config = dict(
    num_hidden_layers=12,
    num_attention_heads=14,
    vocab_size=32768,
    hidden_act='squared_relu',
    rope_theta=10000.0,
    bias='none',
    tie_word_embeddings=False,
    optimizer='muon_variant',
    learning_rate=0.00621,
    lr_head=0.0046,
    decay_fraction=0.307,
    final_lr_fraction=0.0,
    max_steps=7897,
)
Each number is 128 + 24 x the weight over its row's rms, rounded and kept within 0 to 255. Layers, rows and columns count from 0. The size above them is the row's rms in percent of the matrix's.

# layer 2 attention key, 896x896, rms 0.0571, rows 519-543, columns 0-63
size [100 100  99 101 101 100 102 100 102 103 101 102  98 101 100  98 103 100  92  86  95 104  93 104 104]
[[109  93 134 108 141 142 131 122 128 121 125 170 138 162 151 138 117 139  99 135 177 138 149 172  76 107  89 118 119 112 162 167 117  89 162 121 119 155 162 148 106  99  84  91 157 171 180 132 115 127 138 169 181 121 142 129 109 140 118 117 123 112  94 125]
 [112 122 140 160  95 144 138 159 111 140 123 181 137 109 187 120 147 192 119 161 130 104 145 105 117  73 147 121 123  76 109 119 150 105  97 160  85 102 120 137 168 108 130 162 139 135 140 111 134 156 150 106 101 144  85 116 136 128 142 136 158 192 116 166]
 [ 99 126 140 109 128 120 149 130 176 136 109 145  87 110 130 147 136 129 144 164  94 135 125 148 144 125  91  73 129 145 138 107 111 110 128 158 154 103 106 156 142  97 136 164  81  99 130 137 102 104 144 111 130 147 132 103 118 129 111 151 123 133 163 191]
 [138 146 106 109 135  93 149 161 113 126 121  92  87 153  99  99 133  80 149  74 135 187 168 135 146 116 144 110 132 107 152 136 150 139 133 167 148 150 122 141 129 173 130 112 124 123 163 121 119 133 157 117 136 144 116 162 134 105 148  83 110 107 134 186]
 [178  67 118 144 125 117 125 111 125 141  78 140 209 108 148 134 124 135 102 125 137 149 113 123 106 158 147 149 105 147 110 145 127 173 151 120  99 181 142 160 144 128 130  75  88 119 158 155 120  91 106 144 125 136 159 114 138 136 132 116 121 120 158 119]
 [112 148 104 105 168  67 151 137  99 116 153 152  92 112 150 160 115 112 120 150 134 162 152 121 123 106 113 126 131 127 141 134  98  97 133 159 163 152 143 101 138  83 125 173 146 134  64 140 163 107 135 137 113 129 139 149 138 124 122 114 117 123 147 165]
 [137 142 158 120 127 131 129 147  83 141 135 105 143 153 151 152 139  82 142 148 122 141 130 138 118 156 124  61 125 166 134 110  88 107 152 137 122 141 143 136  87 140 102 119 139 114 129 117 123 121 131 145 122 109  88 119 135 139 130 109 153  83 129 126]
 [139 128 145 176 152 135 133 127 135 191 110 117 175 124 159  96 124 119 130 189 113  82 150 130 115 132 135 104  87 123 121 130  53 108 149 130  96 146 118 129 139  86 134 151 123 140 141 134 182 164 139  95  87 136  87 152 115  89 141 143 119 112 104 128]
 [106 146 128 132  83  96 156 113 144 137 121 150  97 101  89 138 126 120 133 152 102 113 145 139 141 111 105 141 150 118 152 100 146 162 105 118 139 139 107 115 158 121 136 125 116 112  80 137 124  56 122 147 137  93 113 135 106 133 128 139 154 116 119 176]
 [102 117 117 112 112 125 103 141 126 141 139 122 106 142 117 105 121 110  93 110 147  91 131 135 134  95 138 120 100  66 137 143  95 133 124 116 113 160 133 117 154 163 138 142 125 119  89 131 120 116 136 108 121 140 147 157  92 120 138 145 112 111 101 134]
 [114 146 127 117 121 131 123 106 102 135 105 140 130 127 157 155 103 169 154 134 104 131  85 129 146 111 158 138 145 164 134 146 169 150 161 108 137  98  96 116 144 158 127 118 130  97  73 149 150  89 112 164 176 118 136  88 107 144  89 155 124 116 113 133]
 [138 161 100 166 106 175 108 120 154 134 142 101 135 152 149 134 166  85  49 116  78 145 156 142 171 104 126 162 151 101 126  98 103 117 119 189 125 144 155 144 136 109 174 140 137 144 129 140 126 129 122 134 161 171 137 107 114 119 106 125 134 107 120 132]
 [106 136 132 143 154  87 115 108 128 110  91 173  84 138 111 149 117 115 100 103 134 138  66 143 180 141 113  85 141 142  91 143 164 118 150 142 143 159 132 112 119 138 116  91 136 115 108 109 118 125 146 144 149 119 115  94 105 159 108 162 134 128 135  99]
 [124 164 140 130 112 110 142 111 124 143 187  99 137  95 120 127 151 130 117 178 134 148 156 142 149 111 133 122 132 122 146 142 119 170 132 117 111  99 110 182 150 116  87 128 144 138 107 124 149 145 135 127 146 114 152 115 122 132  91 164 138 107 134 129]
 [105 131 129  78 135 117 132 124 116 132 144 163 147 109 168 151  89 159 101 134 137 166 115 133 126 126 125 161 159 131  63 122  96 106 148 173 105 132 156 110 164 125 166 121 122  89 135 102 142 121 145 154 113 120 112 112 105 100 123 133 160 157 132 131]
 [148 114 130 128  65 119 155  94 153 134  68 103 124 160 143 118  82 102 187 148 152 106  89 147 134 133 123 146 106 135 130 147 164 136 181 129 109 109 151 141 133 145 154 109 119  99 141 111 126 123  99 171 133 154 141 111 110 142 152  71 139 124 114  97]
 [138 118 187 122 136 121 152 110 128 121 176 139  94 116 171 143 127 144 137 105  97  88 153 120 167 121 175 132 140 136 113 122 114 124  88 170 113 102 123 115 157 112 111 125 158 180 116 124  82 156 106 125 113 132  98  69 174 126 135 127 146 110 145 132]
 [128 110 149  86 153 176 119 136  93 116 151 122 149 129 136 107 105 116  96  96 170 118 137 151 148 130 107 146  93 124 115 107  96 115 118 123 105  86 139 168 140 161 146 195 141 193 120 151 121 146 137 155 128 105  62  93 183 109 112 126 102 169 143 136]
 [121 109 149 120 116 164 160  97 140 151 104 124 120 130 125 144 135 112 106 126 158 125  94 115 140 111 168 143 111 118 112 141 125 146 128 112 106 112 151 126 117 116 132 167 142 166 115 136  83  94 126 127 114 135 144 131 137 119 105 111 166 131  87 111]
 [169 151 135 129 139 102 155  69 110 107 183  98 125 105 155 146 135 159 133 116 148 123 148 115 127 124 142 131 152 112 108  95 145 181 134 102 137 145 125 100 129  99 112 112 145 111 130 117 133  94 137 119 139 103 133 104  87 112 176 133 183 102 104 117]
 [ 75 167 114 140 149  59 129 147 132  99  94 138 114 112 143 112 107 154 128 125  94  75 135 127 114 115  77 123 114 105 131 153 153 113 158 118 104  99 130 119 142 128 147 150  92  98 111 132 168 146 114 136  71 159 122 128 114 143 129 137 114 142  99 131]
 [135 127 136 130 163  87 138 103 119 101 132 138 147 135 131 152 115 160  97 135 145 180 109  97 127 124 149 128 168 105 124 147 133 148 132 133 160 165 113 170 156 130 124 129 130 135 108 178 137 150 123  76  92 135 125 130 163 132 112 120 151 123 152 128]
 [ 94 145  90 131 144 112 106 132 108 126  81 117 147 159 165 108  99 127 103 122 118 119 180 133 101 139 118 129 107 145 130 116 111  90 138 129 141 120 179 144 121 121 170 165 101 124 131 106  94 151  89 109  96 145 106 175 118  95 100 149 128 133 151 106]
 [147 172 124 171 144 154 136 145 140 143 160 111 137 105 160  93 155 129 147 184 114 101 116 144 151 171 139  80 127 116 110 139 126 149 115 102 166 132 142 117 152 133 124 142 148 129 108 138  91 152 113 152 122 112 158 108  99 138 116 107 102 162  84 129]
 [156 143 161 104 135 144 180 114 151 148 103 126 120 133  88 152 123 118 109 169 150 111 105 159 152 108  89 146 100 182 117 150 107 142 134 145 129 118 144 137 149 121 118 129 101  97 132 138 119 109 134 144 116 101 126 141 144 132 152  88 126 128 176 125]]
# layer 2 attention query, 896x896, rms 0.0569, rows 520-543, columns 0-63
size [ 97  95  97  99  99 104  92  99 101  98 107 102 101 103 101 104  78  84  92  98  93 101 103 104]
[[155 126  74 146 130 101 139 126 139 134 131 138  91  91 130 164 128 154 156 107 114 113 130 118 127 166 107 127 130  93 110 142 130 130 132 125 124 111 131 127 141 135 126 154 180 139 137 142 117 103 124 135 170 144 109  99 120 178 138 100 125 118 164 131]
 [156 123 112 123 117 183 141  97 135  98 138 127 119 135 118 160 151 136 103 126 125 133 117 128 129 129 129  93 130 142 142 182 157 105 132 140 175 139 110 112 157 111 134 135 110 174 143 148 119 108 124 126 113  89 116 150 136 159 143 109 138 130  71  99]
 [106 123 133 128  76 102 105 107 112 128 156 133 169 125 111 108 148 126 148 148 138 112 117 153 152 172 109 111 126 175 100  98 118 119  99 115 143 109 114 143 130 135 129 118 107  94 149  86 133 117 114 152  99 120  88 136  95 147 169 172 127 143 144 107]
 [107 117 140  84 132 102 103 117 152 117 178 115 151 153 109 127 114  99 133 120 184 125 127 102 138 150 148 113 116 150 101 138 123 151 133 125 171  96 104  91 156  66 149 156 176 117 113 122 131 118 131 120 121 126 107  93  80 137 114 148  96 134 145 154]
 [114 119  86  98 116 156 167 113 102 150 135 135 151 123 100 109 164 106 105 155 159 151 114 137 131 168  96 146 146  91  98 135 158 126 100 111 144  89 125 132 108 158 161 156 133 116 117 138 140 145 127  93 178 133 134  85 130 145 130 112 120 138 121 169]
 [194 135 123 139 125 123 147  78 126 131 115 110 106 108  97 139 101 148 100  94 137  95 184 178 130 132 156 132 126 110 132 148 114 173  72 114 165 133 102 131 150 136 110  63 131  94 149 169 131 176 140 117  95 107 154 189 147 118 117 142 165 139 110  97]
 [104 128 126 123 113 102 102 134 153 104 137 166 117  93 121 148 126 167 100 162 174 151 139 142 134 124 145 126 104 147 115 146 131 168 118 151 149 151 129 157 150 155 194 104 132 124 131 150 138  94  89 119 133  78  99 127 152 146  71 121 116 151 111 149]
 [121 167 128 162 104 131 136 123 132 130 131 160 101 167 146  85 127 119 109 127 117 142 145 149 169 154  84 160 101 128 166 166 160  96 125 131 101 139 108 109 114 118 103 169 106 146 101 126 164 126 120  87 162 107 130  75 154 131 135 114 123 112 112 118]
 [140  84 154 146 107 120 159 142 165 103 157 128 145 120 105 168 111 135  94 119 113 150  97 137 133 151 128 129 126 120 137 118 143 103 138 139 135 107 134 135 158 186  96 105 129 133 141 110 145 128 161 139 106  98 128 118 125  97 140 128 119 165 110  99]
 [116  79 106 159 155  97 192 163 120 100 140 106 112 142 111 118 131 118 106 131  91 198 120 106 127 117 101  89 139 116 125 161 124 105 142  96 128 106 182  80 103 138  99 126 117 169 114 153 123 137 163 145 135 148 131 114 133  90 139 174 127 148  98 135]
 [135 127 128 144 126 110 121 143 114 151 131 112 190  99 118 145 143 126 119  95 113 113  89 106 133 106 114 113  74 140 106 132 133 131 137 102  90 120 127 199 140 169 138 144  40  72 121  96 168 114 127 100 123 151 145 120 152 134 115 157 153 157 123 154]
 [ 69 118  80 132 125  93 151 101  91  75 170 155  92 133 118 130 133 112 151 128 110 121 134 137  77 160  83 120 106 128  77 173 147 113 113 129 112 158 140  96 121 139 156 148 118 134 119  93 117 132 123  71 164 148  76 150 105 100 151 139 128 162 175 133]
 [ 70 120 131 149 154 159 121 157 170 127 129 127 166 129 136 118 143  92 119 138 138 162 117 104  97 112 125 154 136 164 166 115 128 139 136 120 142 153 131 104 147 135 100 149 126 129 130 143 111 125 103 143 126 103 116 135 121 125 110 122 143 175 117  65]
 [136 134 128 112 203 144 120 114 157 141  93 117 140 143 162 141 164 161  97 198 147  92 159 151  92 125 107 112 152 160 162 152 132 122 123 117 137 152 122 129 169 121 111 105 119 101 132 104 172 134 147 143 123 109 116 113 122 165 145 104 135 101 126 126]
 [114 132 148 129 185 101 112 133 108 139 143 105 134 162 113 153 116 103 104 119  99  95 137 105 121 115 168 146 121 115 151  81 121 135  78 122 103 129 157 110 150 134  96 124 114 122 144 117 165 145 146  99 128 126 114 121 126 144 125 108 143  77 133 147]
 [103 130 139 173 146 147 146 108 126 142 162 109 110 138 154 124  94 129 126 137 120 110  89 131  71  76 130 163 102 109 105 104 151 201 100  96 111 154 138  91 119 107 101 127 121 137 178 141  89 102 128 139 104 114 142 166 138 120 111 113  93 170 123 149]
 [154 107 157 123 167 123 129 108  79 134  99 117 147 155 184 138 128 126 150 133 169 113  82 129 141 136 147 116 133 119 137 104 119 133 129 155 118 138 109 130 154 165 127 177 138 132 106 157 119 174 169  84 166 108 111 159 137 144 122 136 153 111 119 126]
 [133 137  97 124 146 100 143 101 113 109 146 128 130 132 129 151  89 142 136  83 106 128 121 144 158 114 121  90  99 147  98 113 126  92 140 140  86  89 124 129 131 122 158 157 136  77 108 122 116 145 112 134 162 115 157  96 120 144 146  96 113  90 159 138]
 [125 129 126 169 109 121 139  99 117  87  90 156 130 152 107 108 118 110 125 125 115 161 102 151 110 137 102  42 115 159 125 136 135 157 174 168 159 140  99 110 120  89 103 140 125 138 130 128 113 129 110 140 135 151 132 144 111 123 129 119 107 105 143 153]
 [106 157 167 134 140 138 127 149 124 145 173 173 122 138 123 147 160  87  87 147 131 136 164 107 141 131 183 119 182 120  79 157 156 154 110 120 115 177 121 117 173 123 153 114 142 138 111 147 138 159 111 137 150 163 130 170 138 129 153 178 126 103 129 143]
 [111 124 129 105 132 121 149 126 175  87 130 120 130 156 126 147  86  86 107 138  97 142 122 115 124 128 154 127 101  89  97 147 126 154 109 147 136 141 125 151 122 150 127 125 104 145 110 138  75 186 129 142 158 128 118 129  77 145  88 115  71 168 115 156]
 [127 114 102 152 172 184 106  90 158 137 129 146 129 168 124 125 145 149  97 162 150 164 131 130  88  84 115 148 104 117 164 159 124 125 128  78 112 121 140  89 134 146 106 108 135  76 154 168 129 153 126 160  60 121 153 142 120 123 133 172 153 121 115 173]
 [139 147  94 144 123 171 123 120  79  97  89 108 124 117 105 123 128 135 116 125 130 111 158 113 133 115 148  85 131 177 117 152 142 143 119 136 120 178 114  97 114 154  99 105 146 165 132 169 117 115 147 118 117 174 117 137 145  95  93 165 167 116 115 146]
 [153 115 127 115 137 122 132  85  78 154 124 145 122 121 120 172 152  84 134 114 175 129 122 139 112 115 112  88 125 128  85 175 125 116 135 140 120 113  87 143 177 132  97 102 180 161 143  94 139 116 100 121 178 156 123  87 185 125  98 174 115 114 142 127]]